Part of a small language model's weights.
Size: 16 layers, width 160, 4 heads of 32, MLP 448 SwiGLU, vocabulary 16188, 9.96M parameters.
Training: a variant of SOAP for these matrices, 3819 steps.
Each number is 500 + 50 x the weight over its row's rms, rounded and kept within 0 to 999. Layers, rows and columns count from 0. Numbers have three digits each. The size before them is the row's rms in percent of the matrix's.

# down: layer 12 MLP down (transposed), 448x160, rms 0.065, rows 173-201, columns 0-159
# gate: layer 12 MLP gate, 448x160, rms 0.0652, rows 174-201, columns 0-159
# up: layer 12 MLP up, 448x160, rms 0.0651, rows 174-201, columns 0-159
down173 101:488594564401554450462497567576479470455500567446471491547439452514529553508503531499527470612472423464528503552450584535386558481605527539489479397461524574604534496430529461464529463569587498478555497472544555574582455458434480545523501442476454548503535516537432500479477556528430444493503473526480486614525515515521500519420503472567537510484483388534419485586502421334514482529507545484523496455475454493583525496497517554548489498497527578430486398493555483522569445444514547
gate174 101:515506581552529493478509487498594526503513452408569553497489431537489537481446444555442528501521468469550429584487437524546504470487481491552438515520521496444519518545490515493431486404430489540486504470437442380512493497530505471479457444640418429433534562512511413483610539477496558472489518564563529451541415554422513422439593481522488546475531501419485475434488512526480522488483455578511489421594590468536468572481480510403469548466555535490554558532543531437554447418663552
up174 094:538510428435478548539549527515416570582468498466430495466477523598594432480559458466519462576539499516418519440435545589515485435495486447543554449450467507550451488441418477481472497451495617462517504523379566464512525488481419532526498540478504478541513543470438582468523514465492377402527542497401531458497529404546453527425469499551568464457474565485507582495421551441520558460410521554541482562526533507533528463466622492502517392464453533425578514477429442459523434493475467
down174 099:463499444506593591531516478466414545485571560436571502524503495461490467546572470504484548519491487550473445523517543533494493511606556401522500500536539387486498419479500529543534525504523531570555456476519419526378426544470545505587592466474479464498517428562490566444630464419483472526418524536412513444578585422491411569492455508486538509469470471544616498455449528469563474537461502459533531561457476569534454500502618475535503390555539484504499470488494470495520621502425547
gate175 088:468421520525454478478557465527486568451511384560446461412527472539512400556563550518486420525511438508547553488505532547549547487480395603551527442567467459566469444456518513533543479517439529507632467489604530560599513574551505505534447479471531490366562533529523489586539551470455511480542543551494568484523430579562430442476472509430583555448580493478465504488550539551455480505584491518460531523497524526549423436516485455490534497407500382476417528461529469441544522504585491
up175 094:488432473496538382400496498515494583561504404509434628615543534545465474536525499495439516487540421511581486484397563500576481512511468472536489443430439460482512477465487475463485416575547506505521477507490502520483472520488587542513416482562513501533594551422606480582499540472466582538509527566423447474513493503571556502638522488484508486366553377527438490505519493580511470517404496454461495476508453548440505575477486600499407475505512556487529504510427435516489485528508542
down175 095:499491500465543526519381515456438536503504546469488399456496515531544475422423507527493484365471556507493512415554553483490476496491584454458507557469485588514456510653451487443433572479520466417373485527499426522475588421504400493446534524466470515478486458526488573455531372479491430549496467420422507553582454499495551535426531462493471411541508541509604491492491507429559559551493439491600530434458572471546594452561508521462496441527487494559481468480540564514464499494502568
gate176 087:515405465475562491516547496453456493573488428474454391456542504523504477507506493505509546552508641534439554415504458552544516461445545503503552465520456409490517440561345521464548485459451589512490527469538548567371512502506527553432514553583382499482492494440499514598524342489460532511577502514558479514456572487528604524544558486507447459494544500499495533524474493534463538523532458473459502525560516535585467476577493500467384462372459517382546482524468459477532519525500524
up176 094:558501527509495583450384438502498552460579499492563534552488451459565463531566490502514480467525529441643503513444484420449551491609571410585517574460465451494403468479511449526523537510445531516494424474452522583584486469586583458465444551560448451538526462467465560559417544401539600544414446553543471510393477470524426451449471413478522486512510569498450526587473567489476550477405504553478502499449477469447429548497505513436497515493475510554487470529465526539554470487446580
down176 095:412427534527593481514639450537533468502438489599459460486560520460499532528438537477476487514536505442419499470540480491602452515387485563459566459593503489582566528545505544509469533517545494511489603489526400407489522463441449465500541484400487517416478506566452431507570468563425440418523641443528515497554584504453554535511588523530477484434464426504479452512538511438539518536537417445521447528519469532576557470498545435471438604551467488439486527451518492496474542474513562
gate177 109:525572453472468445540411543514551530522595564557602558483511498466478490461462469534377427541522523527492517484498429480526510390556507492442474510495590467488457529513388547590512424574498486451531440493453472476471409500529464535496412406437456424517512440535401504529594515416503513573608491584521549491524461489534500511499498426553459454519530453546424471573478514512475523555496499460580491451470440421547426571400460388523506505557485443566533515454471524545433497465493421
up177 109:640535526514506441531521409503536522556563503549492489502493567484507505506469480500491453603484426483395461492469522516439489443569447473509513447569498479396480475558467451447509546530532528550611482490566501517509559399575518441610523478571370380483495490467463428519541557476541461524544479486438507430554417406538450543462466449486488554425545572472496474524457540458549497474577454494478508517486513540530561444543538484470424527547474522394605516572469436509381436459501528
down177 112:486533581606595438477446574470508513476460558583522515447541486527539460546568522587446449510462503537533461489479473472580504383546477520526445442548452536551503520580489426498503414517491397573565454598513545555489517517526515510558509495538422543445456521417465537551475495522448513635550518473459468499557503451537499508505471566451553619450537441606393513586488540467438441460457493554415423568554495539548570481534456539464427481513482429488509534496536451455517495542405521
gate178 103:586533443554493445504532531530548518507433587543548532430517515435432615454542429590558453477554430549590470509417553567566474522516495468504506524533576518456493478537491415477457495546527500511518435483480386462454498499477510479475474569517506414608489468582493551479605506546432508605568518441478436527568588489463511470479501508567473501521527459526550528478459579478472403428458433504558468510582418556495489489597480501532550478547478476543461451393467483481611516583425545
up178 103:533490457509444446471486475536457532431537536503557478552423477481418432424480547491533442508465522475473489547432552524559500478499455524526599477488503570442495459484478462492427518499482537524527534449450429478446563383557464525536406557417454471483578449556424574536590549395451497516463480494438488557567488460497419477555536474567407459529535525491550442582562593469492502474469469582539538560493433568437486474613482589542596591503475439570505399386496491468521541536503501
down178 110:621454508491524483501582404541395544594417485533465443460487419479493506535502557530494530536542487460524499528484424536534590485376554487486527545458488509493523494528526574459492497550544470532556544527484608552536504493464473433474442526523543517511561497490536433504575644494504491506457493447471530536496478486535417528421541578461482474518440476488588487505390589475491480516520476517395479464382481547451428590578442578524515544563618466545496446458458479403501514586552466
gate179 082:470417396419511535482580439462526522430528508414453536442439510449484453455533553498469481516490423578566476511475554446495430446517529593514426507561596470559577445613537471496581509509540496482451485439502507464582479422491434588487506540511549505488425444577421514446421498518485491573469489570512576431486554406427446504545469506520462528536560351485527561505544495511565493489481426533430481429495590526492529500533490444503534459449457426482473501511520375542473489469460423
up179 097:422531472489456523577659458396541545502493609469472443445420435507487542506426556493547526583535491537509527440464573528546450455550536475440508491516516563522592515524418503544423593463576580391538474539521451591444453582542528474512538521478456524510482505416571477481464475551516459487494431498482452504496557579418479490491575523435403455526491448479495554464504508566483391495476532410512520506430516428532576492455485554417462476514442507530466551493522579551405485473518440
down179 097:594552447584528425443381473606500477521437560496521557610579562479515481395523462479478549482455509442478488528438513452452587498548487582553459466497498412416481617448553545529522502586520359569532458413438523477537458441558475514476482493516546492481544434556475525455529522435503516422413604492507558500451482470543464479571507460495561567521504514560506502530512557494525631484512511480481493508535499536492456539557569484565569514559623495523517446523515462481579523480469508
gate180 103:471476534500483518491492431476445493459586507565505555471547544441637475497469468532459515477375505477610434539471510504425533461498455543565451584496495556551455561453513520505493537528467501513485494431459466563456522555531520447487537536489528511489517507522409529494420429522528622474445520472441417526479549402463541458446452499530448566555550401492442491494499505487433595473419446501412535587467514484541577553432573518479424358480569520532471546430422549413544420468549514
up180 101:463536515437491487508519520487518609552498533501513515534437545481513583527534493487560496484543464444468519534495488526425527467557483497541514579497558505575514451509547537508495455385547601427549525488492542510587549448509473407501478485426456512416566511554431482544549507517524471542574483491514470532510475428424437635501489597517441501471480490411390524434445508488582559533546474526575585478449408413549570496521428480581533491665508523505427547506492550602461465428441450
down180 104:476475514476480503496449556538472469404409522477476531541430524368485505455470498546516501428445501479531451479484562548482513484435451574496474508520514481459553493456489416500509595587518501469482476387520483515411452508625499471535528521501523476517570455489454481546424510535504492355516484549443546486470553443495537425536530434622446493594540581526557508554503532559406571498413488534472473566487478472412442580462472550458487473409544383538609565464436505443554461458494540
gate181 095:436458555486448493507515557522564517473431556535480556503448519538490516519513559565567455444499492538593576458493513501541539475423480426442535509386516554528558581553504460411468632425493508458444385544496448501562496497501521532492545625507515489531603501402550441451451537569409478463603498469465504463432521555486510502580492593482594467523540495459544434479387479468573503548518517538516515534530506577488514539435475561526376449528525490517588580506453469513480500490483414
up181 088:553550439402426518510596545524471525561443466504509557429509445560494498543532595530422515473497472459438573553484500506560458458578443597518517582448488442563482542516411466556498469512545686490524543562507535506540513573474458476557473490450405534427480452477461432510522502498540482435523537560499520429503494421456527455444415547437496490593590548526443533541508490496430589577531486513515457609544395491492551500507456486512556429517444455560486518505564470424470465565532507
down181 095:561505488522618509537412425446500576437608629409509437454504615490543531470539418498504426548543554488449526503444531481469527506485571460513573529560510467453444462440565537595494542495509491499487577481567569497557532453480459497476527527411491457512474439533396511463435482534580576320541437477499565495493506570523542592454544503558499431494499539506457456472565525489528528477524445472499510472530611489490552487524455460533541472491503576471466469530549585585550545536511542
gate182 105:521482492509514518589468534535577436513525414435570380496426485436478492503498498523478404549513505617444526556537442421480518511442500466458551487520369459406582582497544525508490559497431508404431500490497487530474501524434476544450446529491491525468471562529461463573501580479487482593594463597508526442434407448553416538554467506458475513562447562597455424485508578537519508572592431611523508515462520528525526570465530469456519484555456512532447492555486483474484475564578562
up182 109:436473525470455487475575469532356569556552482509548463465460565468482461436523446514438574566430535486493486446523550448455466527461547481582526514362599447519498473498629573567546509501498466457581419481520530512515428485450462525545552616487466551561483520475478486602482570486572539494421554513378515541540574437524402490523463464570409493576501503504580492482499510529563485405427491449467569495526511455471538511496405477471465457553430527505569496560518521476537467524461504
down182 109:497644535423446458501545495424415490530561354517532558482489495507525568431551461466516483536393467474460546527439504528513464488513480517565438538512516565427488469420518525455509505535563442603497425518496512432540487562512486466576488545544498402485460549382472465489535473448491516506420529633524485511532545581527442470529515424592464474549460422524550469520566493472604440472529523433458518498497447486499468570430459442423537524510549410517580518432554527475510557418495443
gate183 089:425517526448499507502565485499547568595419438493526509557533469470388488497507534435501469493556529446489561500443500535526483529496573524537464561471560526569442518381512534459567517536439475444406459540547496430451510581449493506388596446444509432475512556547554535394449545603524546425442528510546486369432425507475450472497491482518526499521441569558400577515512474449490484429544518597517464547543536489537499503594546444471535458447542605479557532464453554457551458553468532
up183 101:493584495446590446473488430471473448518425568505497574464585538533441470517468493497516523571503385546530477498470516490479536613568567456529441611471538406521529475482476491473514504610540397494470569455537483431416503473482561508490514424562486534455437515539492458469536438532489396541425536438531455385482504545465474543564429557561483612477457517539497489578453540508494446539587509522504485515499530499496367541544482480508502433423376467518524501431464480501452480536574587
down183 093:474409487421574501447533507435477536527471349473470470526488502434430533449480433457435495568372631562579583472407510515576604555532434458522499466494559500553453492467529533486529532443461502516499459490475507464510418529420509497519549387452564532439439409509507507530502491452536502533458529610489476508426567584578507565462515498455506401462494506495466467461507470493453432452557531594429556509504553542582480548488492486414465483460548537497509521547442506461535519598463537
gate184 095:458536558482408454506492527539439582542471523414407518451509468554528521522485493442551544487465389532435502395534381444469578506526459416492513495425640478566494579553485481486490575492471515452498516490441481488471521466524390441540420504404525498555581515536459441442525530477523445523526422469475490585496577404538566531576458497558513520497582425449538463497484576533467520553508559596485505486484562553560463476452546470550560484421536609503476457531554549547453511452494553
up184 099:449484455566550548516606515632540515556432427445489461470462528367501596515416511446478463502482521562486412535485456574527476496449578393485531439440486522464474409517482516467498497434579540514533508465433414481504437499503526471553412540573496543476522454542543497510569575458589557497456499485543529441512482463541451484500519462507510467501496461542500499465546577434466487498571480527550499465425519462508581516511396569498444521590456560484599466618490493551482419474536363
down184 098:522617563538552501522432512583526547531550448535543465501469396585565631468568518597497542464583462543532436352451455443434473395558504526495558531516472509609490562479507525489519504468578517461524463518529527477438485479471465532617485450462480520477469533531516551449550465416534538402478526442564540569501521530424445461496502534523514468471442547512502477520470487515446479571429527449524532506473514465486523599466526488496510443503453525478507524489597379552428484451377574
gate185 090:465463483450537513533563371447448497510531475438546548503571349572507419512522567467471493523519495489495468591561508544542476453474624569591428517525465405467484467583562523584561512420479550593483467457513523474497473434492467426507571553474460583500572507410481409513461530520543459458520444577508517539466551550506578443481505448473587645517565428520484463517503556475562488524504521425561462455481518482463491547416478496541536497419496452526487520579499511444494429515541452
up185 089:587542474464543530625579503572546411459494518558507522504546496495536577520578453502477490489532480449573490438493433527593565453535497383526503569403450490439514505456441427477480344495452602541459549425491458514571478486450577494541492442483474399520573541509510478422552468560589443498506504487570536486465509547439478524413499504488476485489462511528501497473452599427530524492536522445507592456504575508509542449448536509514421451510519346584523470463518478502517530491554577
down185 093:492418459572431507432451501480497564526496422416544476521508399513437605518468546404554629542418479546472507580557555516484479574491498463516494484598487487490574496518525469590536522473438439565480460411549390473436520505481538438598514443480555501548485396407488452542422477516482509464393504550453541436525563400516527481487473555571448539504559432528482491549493408506492466527434513486454519510495492488458451447529382481477475532469488542456512579475414524443552470481558469
gate186 087:512571476540484568575540467556536446448531549420589525457451460454435485526551528513468562567378558521466583529452482494456620525447382557550441407509512432434518546601525516501513542539481595491638451517518504613606448461461456478576477513531386445469484576437501478598515559539527433470524455542442539512497516487462515551417439492560491499449544567472517440480446452482583499485445485506523417525515518507489490521486474495495545514464459482447512514579507532480593531461538493
up186 093:455561495487537627533506506537503539542478575486443522562451538485591417506469442497468497483485517460507449437520554527350515482530341502467420525498487499541525510541473530369442550555578420510518452530474514420548514516559532374482522477492421489514463462581571505476489542445490530511482580562520498642505517474500471501532515433496510547498474438552444433508514442528520438558480535468511447582532570470484521566594589539504470506439541497584493512573573549445481444466449422
down186 092:460580551533542509472589487437528499546460471489534593450472511478424549385515467423505512468556577575454539496454472469523560528510621531436492428422544468493570482463531463484618511459489591498572458420505536533511482467474394641500448481571592464536511513480527534600571521574513472551552461511480466463517466457519491524483442550532518525461551558501541582431454452465480493434549379515506392496500575481494452441481520529485537462536595607441491548512473454491522522578518496
gate187 110:447459508536502422453484554477420455418478511503444567544478475587560526484456614464558511441472523542545477486440520453450561530507444536499491470462453435456457456506498548482440421469485541538474612560522555585451506495499466445516510428480550512634575583487527534468483525359435608472515463455435497521543579429494543507480612471502496544495455606467510502501400541536527543439561505402574457468511484564442511494538458462534536497495525428464520535499504437424449617465563455
up187 106:452544557490525514532459469510511450404490507543464491512530544559484470433522520439479566389489558474426498529545519468497442417543395500616558561492480601440528479508489549483485536491410462399601465424447493526540451550472597558591458609504562472472427480434456439500472512519570499564442554516501544466594387513532589496516473552480559481439490521459488422570552509496475436471487529471540507496515565423511546510500563515477425559484453443435439556590456439472543545514591514
down187 102:512517520445481517493544559562583458510513491514479486503584506463547520507487608359495484425588557521549413445496445481445488501514411438502488581480486528543497488512372514489516444466575499531397482531443565460499499564562549482539548474482526631487523572458517492540477456563458417534527469418500474551508560471475465483484519483555480561544616590504407551555550515459546548493479483496509495607426583502452500546456550462510442548494417442594561580480493544399485586480554496
gate188 098:451424486544440539553545474528446449480494444510474489502569537552536524424546511541607450461523533504451467555547563404539593449446526374437400437435517475534486585477425548492539502467547469565555487362558452430492549510485473469459577518534457553595492444453508476401523459534530482440481501461544517575581535436437555399552546460571473477509524502471500510562490488521498558536594423569546556469460531423462557448525535473470459510455482550409525452463431545504474415533495498
up188 095:514415479483545433605443597426522493527462547507511505578524576533460345555591472572451462554491562488473440534477475485466519508500537480463442465454532509454606533537530563472473420484485501406496422507500483546437546551419542509486516490489513479521505487478511536546505518460583613446471426394466496522530557475463477512417437540466541509466534518483551483442471394426404547608526486462523497524603494503489513460524596514603472497416567469527452499542477562539452457462385501
down188 104:527581527426543441550453542568500462595565503459563494493448437516491518558503464511485520601496378488488504498435406470530463505535438522502548490542481541493462440402518536537486505673417437498538492606372513559500469553493527540500467621506527473501508534477471511509410537491538526487457463455474449479453465425495363485521482548560447556553457577550495512451555507431501522510470466430499536579494445632555553474490458462547501505599425522499506578490499482475520533452444442
gate189 100:574490598507569365574483468430464458526570415409459493456438469483518525374498448530431584404499491500478338485514445517494437439517549480540433507455522497505549484570616412531453514555423437455476535556525483442390527483537508473470474547493375548433517427506502525497481581505463559486510480421493488491543544496572485442535546436493474555514510474549494602497497488542462492574419537486477547542505505553524580551494486522501417486521571452495507504489579510444490563485536499
up189 094:442507461576508557472524491548492452473500426501464515580445440476533584468495559517479514355527525469458491570432538601512506608507449498477525477504465508562420485466533531537549537514501463431473518477599558551466386463547516502516467516471493436503565535485500518468436546422545444523485505501503530432487490485521449477453472506520552544430467535603555438561488512515487519475496535582482603435607617541410641428449484451528525421505557514571409608557506504518507509391468498
down189 095:439349514483488543530447385475553534550542507424531496514465487490530425538460462530496401447399331473461580546458548552542448434496492511507449468474454452485507439568488563506534494546523566475558499493478491463611504610603550443460515468491454492443530503525602516526420489534410442393514517543519473498481549480494511359580511472527529472463553514509519526496563528504543525598541541457512517511553434495523552514439385486511552494458509546503525493501590597491489541496486513
gate190 103:512465489556499565489502492522453506528533528511444521560542518511513535485467537480554543464492475531587521426479439393531507532599547479442399430430587402470513468391548414525482505466458579514527421510566490523545467420486436442523565464474525429455471612477543539494534521489425506485502395547555496493430496507515538443511465499473507537505406451510469452488502557426469563437399494458575498491583515489534555525617521464607536495497558532519551438363481470529570550561484385
up190 095:464567440475481545513589523583507498564467440551373521525445470406584442563470514496512552533573432514486414546481441567461437510505524499598495567515513528512480563459535536514578515388499508551502572540491477483556378487495494539501489605572497532535573475503464519494423529478536490450453464536536506483476488449495524545513398459496500486403359581486595595469394550476493459512548485480552446506514458577517508461508440510526544428572543555531574525484507465499453569470538387
down190 093:527478455498464465493545528495517491505426574532483497446461462428486539550535529464397550384489506504470505377446502460540521508565500574572539493531423554519532425527501445581557484444494511447421408534481463467571467597430555474556522470526438477526494458528619487423413443487455462527493414518558577505536457475545502547475543502477562572468438441497554504440531437486494449457514431513500528502446549532391540413498643580430416437469585446581502480480427504475516467522498451
gate191 097:498520487499533422496427522327601426472473517497505487472567610476426509489553497528532472541492419522420525554434577466426531499487521432477509513447550523483433450504502464532596503551480513598520516499474481481528607576458472459565458457492499466465456429503522438541569525471431562471506517560552486509524516443479525552532419440549432617446501507546544513602527401497499485502520548469504498519398537481544503461530601489571423553511486513564579451483482588496479566479605594
up191 099:493502518521544553542498378489467526490516417396467576427445535417540451432519503385478501538493509497512523400527646446647526561484481562532499451500506547564554492495586517492541515501536475483573373536514509486534496577519503488526528498566369475423541581554537572452472408611532439555442546510538406473414536516489505545504450552524552492507482587512430528534525478465534511479507447504591507456513497539473484447490581464480495539498443466506463449519451501461510459431449438
down191 099:445626529507562475527542499462502495502441419484531540493480508494496507499514447445583433475594443448482528530440540493499600551414455547538492569467472433494555412468460573465511511468408526558460517471474436484487447546481597573453493424491539455486506521540543599511563414583491510490452519478561434491392448451545512422565431442528502431412422572526440538463482480522498532535520501421572475558526580506477458428545458464510490538553338536448561557504480426427459472476496505
gate192 101:595596492528438481532451401519422508527566463480537508542408571535475494445546424495562398492489464417453442546418496600507450498557531505477555514483525482540438534401508538511504447565561479482567481594496533579464472597461557572522507532612383551493591458491508538479563490561513500469475521511536496441509467534496465518643500604464516461438514540536542481480490469548589567522492493442609502461563465565479509473501542458493482384484548407523514518453471568461472481525494494
up192 087:449557564470441495432490537597545516483533454541438399562595383538537527533508502490550433488549554417508510602539469447466553483370468486579555444532489513528542476469496507616392520495469500456417529548503466504565535402579495553496492572434582479491518501580523369470521524429502462561520376487519522472556457537449534552487446415513502459460484514497511479610463538545488520480458511539462488481492519520480525471469486513532453473513501608567443538483549456573484478499483373
down192 095:494623558485467532642550542453376555416562530591535485487388504525537482429501460566572446530510437514497500536444478493488495493540539477510462459490536483513491465542502479482555485506486484538543501533465525613520472549495527573487549499603504543541528542418509595484598498579519578484486510542446496553458522490482452543502520426442450529441497610568488438505434390519431498489528494380498514468484462541556451461473541565530519492483324487496471525522499421461499474381507467
gate193 089:493540602468598450599476472475462508477463410446576557455488477447427471398513471603477463530479510595579561564489591428538450478437594429596465516532527523503517481505544527448489427505433479463493573504478458503470471526459481495524524465590532525575485504564577450460604506479424468451526489462536419466495489527572542569517494453476434492411520513414544498574527516505492495550516501535404572442535530511505500360464571589492441585555427482566495485488482451494546453531519454
up193 097:540470450585468473523476567501478415565501444508556565527368567501538472596538430514516559458471412354490548463525419492479544540538570518500555551468489500530580534457476486480411469450462532523588541445532508559422435522473392450517598581529554479523464480515408489448489513456509504501455491487486512546503501514529491444571587539463399559500539471532543553554437526481523478495432579574513487565382452490563467527597430474529472444539566448526448547497480494508431435505563447
down193 095:513548502513529583510455436472508466388503447393476512509606464458462515470491519466505489466486610570528421507470505481555572497573528443402522491510534578455465434510564491525511530549570545429495551500462457506480534524484562483403482505550525513488508471499565463509516488500531411517487472430476701495487554576494473438493450478557537489576441538455501501419570611513483538480521348487476565533529538531450434401501525486517480559536542526465574389478496461497512501390501423
gate194 101:463514465540490492505524417504507512509540528466475450518450534469479497564484458521431459460542641501583440455517501460489415460463425500508495486398586488410482497387565458545550426591583496468474457596504511541472516502524590444616479441523440612546458485537497516446546511619451489478490446571512554498536473486476460559523453549552517502539557464399527448433454496458468553486507472398450452494448524505552520517487471460628436445493470477442502413435511582581434538540560493
up194 100:510492437459515390511500544434555572499562463507481562453457517570531470433517457507613534391536421583593499409536522474505446549624414518564526502459475485474453439525529546509528457529418521415457491494466477578524574488546554468553452503512459478473595478486435537348565486551522517508512527546567429530467399482506569531534423586416426479570482481505487500428496493470452534503468492501437553506518543577486472416471554472572451506579543445491450461467531507568548532434472503
down194 100:534561434533474431485470509459486536458427515604519476444456543492433427499536491517535555484495419545480488394534468562496506523510541387477518482509463561526611506428488530503596481530411420461467483544517474422399513494588503588444459560505390505506483530418497466438497461571497503489565509504464593514463501471507476537526497486371456588494491572474392553493534526436510530495530492560544436514557528570544545587460489533546494577450472549511451545363543621503522498487555554
gate195 086:434465436529600449536533543484475479507491629494372500525570541461636457607574546453497528491462427538511486516531452580454509483398418571524552535515534451501539567575555508523468511489441496478494518514493441499589479479415440503420425495515534577449553451463434554574516485478603527429581562543522467532537521578495535464492517461451553441551449468484522515530398488529543486498466400522529483495433427466501453430485514504529535470501507451644551481494493526461482508388502494
up195 095:507386512441526490485537465505478543516472486484429385513516485397501522504526521518503496486461538459501438473458498591453586479485524523399483417610508378538516513542453540472525402513579490396432490411433511521535491474456450490522506578528551473438461514405537489519457521486511510550499505555521467414463534540447465509553495396475462505566591489389440552452491468520516520419502424372511489519450452416473565520551462523518444476479408421612476578496505474486542592449487542
down195 098:565472424490556492546537529604470465547530451516523529483464500578417507533483556460504538483552504449502537409583550435628501497539468420576589542475578527478531523661486451470475529530388444562558509529542491471561560599477614461528429440509555572519576439491479531470553526528529465481575487503498506502553447510470517500421525587442570594482456510555511481478504509396540464593557528562530470514505487461518401451507511479534473454530356533429509480503481475476486489471516499
gate196 085:586439564520531504515490517453344464491504519498402442553500483477581474438551503570504355546479519482595583451546568582473439511395523613507457480469588546449543589551549463421487475445465505574514425556454582496517522496432562532545548488472434520477521518511574464457494551474469556442523446548533408483387516520492509489530468501593543514497541440533518434500477495360570543552469496499566470494461496507596493471553489484527497465515521552531595440494472495537531525511515491
up196 097:416521445579518510479519450561483574444434514466451464491445510503472566513465442496491511442544396575452569414523626419562590335377436459497472486477553506463484468526468419489572458382471457525491504546496459518490537473525502492494468472498567446564567501468474451546467509556475566421465517512556449495514510474445473440523545514593482514456471592549421529482505559602537486441548467494477465513435496436404516489492496531493507589514485544452396474545583453464542426454488509
down196 086:528476534391439436473531602418448473537539483458482497493513466551538460499485579549491435553515570462558514534498484534447368573598542531457478508445508536550475596557548613484401484559549496504564490507435540448455468461469474487454556496514488568509486482528459514433470465482561513568525427593525405514445504485585524561499470481440531489556552432553558420539484550319443486586471453473545469491519475583567486497522490463519531461484474482568621512474469527530475560499528425
gate197 099:489529368490482501441455515530453495507473550486553546502500443515514555584477435463488560489525474445494492520518540499409501527482489439445576436486522570426466490407596522495556509502495471476539511473517485485532426483452527451553469470494523581573544512485531401431491538446591458470542522559489493535480436491622324551439575540457535549489422439513344409572425547505580503465403534507569462534548517542543520500478538497485439556519483482489529487388464490579427458499493561
up197 102:476513562480456534440489457428452465547480512514564428406575419495510563555552445493473541453425541533544530487442401502497370486488487492453515427462511448513567588585453391541500559547499486462491591466513581416550449595565483563508448559533473484461520543464466486516554545435437521551527507506485610448491510470565524477526496528450386481448464415493411501532467514480494533546558473463540516492528518433556552432300483497533476539478569437553473481484448555519523521517521516
down197 096:541515551571474457450492492412434517521457446585563486499552481477520450463529470525469442478545582550543544471465456519507405451524524561509484460476398485585462546614469554494531543441487561470527436460478421522415532543458489591456579491538408527401518487528465565512550502387494498615513557587478547536505541509458491453481506554504438549463572506516486520402480443421465437455503451620555486435467528499601515475480596521536539551433549562514482582534483545468492535537571592
gate198 109:529628414503537480447466522463495502441473475514530562491482405484489533454631539498477455526487561486504501543472508501541527410450402411556521498406491453468432462532497472528447481461507528427508464469469403529537422480509546487562509495472463541551543556527496443456564520438528461504559462475422424508591484550552477440465554395469544470478473403475494539585439613474412526488433459623480515556517466551542434612508505459529532495504464522485432608440453541604496525446504548
up198 112:541554519436478502550516424477532487454559589465533522537497504516556496520458441455518516464470486495435509374516483473489446512508439508436487477426489458458564513551478434580523467491609538512467478562507417504478406488526425540507532535506433479567503556573621448481552445457534533440448474414527486496575524364408513549547515519470520526503539548520513500516465584458396485458440430539432493514538514454558444521513466583462557597499546594385482513565458566537490506636424557
down198 102:551422516460485434533496503429510553562581522446524520460520440502441545540513461656525458518464475518480472447498443557405421580437484558466492525481447396481484501485513461527493517415490616522507488489468487551485401570415524593514496453494511517493449478471596633516411542559526528478456532558514433518490449505515526557494495514412486496413574457563480476482412437533490461510517564480591448405498470455602492478440609412457545489467512513503453545546518540575411468515489530
gate199 103:490523630596452441563439506552477512455586487443439451554559517503590519421443458459507450396535375471426484536496503495551557469493479513476483477441450450454407549522485528468481478506569517503571537562522518527537508490486481522526541524493485442493498560397514444520480544417585503521488466526505396467614480482464475477528482491588508465555496493477499358495469489618426492489482624521494437504515517525511532511532423609511506539373473406537533564520434505497568544551474543
up199 110:483438609557528465503441470515484556448473480584477474508495500521508451452555536515465612441465540447547522568574578484453469506557645567454463430427530464437544424454411508566451503467463499424500436423528462505520527552505491470468568510553564498519519482453480577473581565527542550497495605409475551497444399515604544562453400486469422475533521534450525428474593578528470442525439455524567551546538510516490489486558449572608499564498517496578505506536469534480451512502520554
down199 104:444370553535557517470481527482477466460526493509570486514475481501489554422545484393509494482554629471425555621499455480554499464489496550555465477444508439499585479428489570555484578479467483401559576519531461493386514509491458554482544442549502465531623517530439554521563524460527517457514549528557556471514470566561583611539522445547547494446521491480482387485509470534445434545447473573478432509491518494520481473456483527360455497546513451542607550612456472534545520541470519
gate200 092:473416494453463463443555499529472617543532524479453593460501500505473409518445458544532488500518492471495518430551507459547452440459445508497501526505540547550455518432580486578479468402532482501491518670484503504508532526561473493509504554501528529461454517425517508502461548477496576464555561545473508525528464453494537528485445473597529542513496565421429406541550461628545401484412481465515402480442602520508591400574553578543430530418530500539559439501524468450532445623527458
up200 096:477572528528451472551429474436460512550564471471495489404590497524518443450509637413517452580522471527485526542554493532483466493540502544481560571465514478495495388479522569498451555474528448510481547512443529499405458493542630374526568498504492536439493582485527523491567532517496557480464461419417496485532467412509501508484595512534509475501540381614532526612523413423476459529584469507561465506500519406544440516517511443458551466519494474496418423397498445438450506454465456
down200 095:553494473484503460548556427475434486517391402550551523418480473495474460504473382554485386547527496494497408525485503468559511513515600475460388444585525553558414501383449453512503490445501460500473549535488445516540534513564511531604434519452500567558542492496530435531497528517554559446559632514646480474470506540541591488500453473458509458502510479428428496462512503449414512434514576528494547534418443499541561522497505468461462539513484460499498563577573542460553430590489548
gate201 096:551566472553535548472534536440528495549427463492554461465621476403544445492507513423501487594440506510407420543473529592463437445510538566596404557453513495490499550532487564522508583536471504484511502433452576548536491475515499545408474525452504475541484379572447494429534546502499456460550541453495500640512497486464512423479386524457443496508513467499542569535514442495537514545564509470531486569462576472522503488488492425499362472526599501463443436554425565539487501380512527
up201 095:489461522485532481571490548526422587495472505449550520371512519427455485479470437503549526542559509508444498612484551544475410532589455578501482527461572441506502519468398590482521443488512472544463496638537533482514545543480466509561569468504470521526405546472412493522533527534495505524433430458538448548481445499501623606470462540522513480386523439382477501557522473478558546432542425526493356526571471489465589473437486502502527550516487510504445485526432496478571476468512610
down201 103:468573484506492480457525459405627447518554542469523435570471493595574531544511496572532410452422550548530575478532465509528504555469466423439511411569509576480499444552604489457429515430401496506604501429448524512532375522456590537443505557503544516425595483522578463555449489506458549460474531543493522495556571527526440440523458432459491505511481603552455473507444536537436434509572494524520649442500477484471495524558482493527504501513564494546574472486532432529497532542456447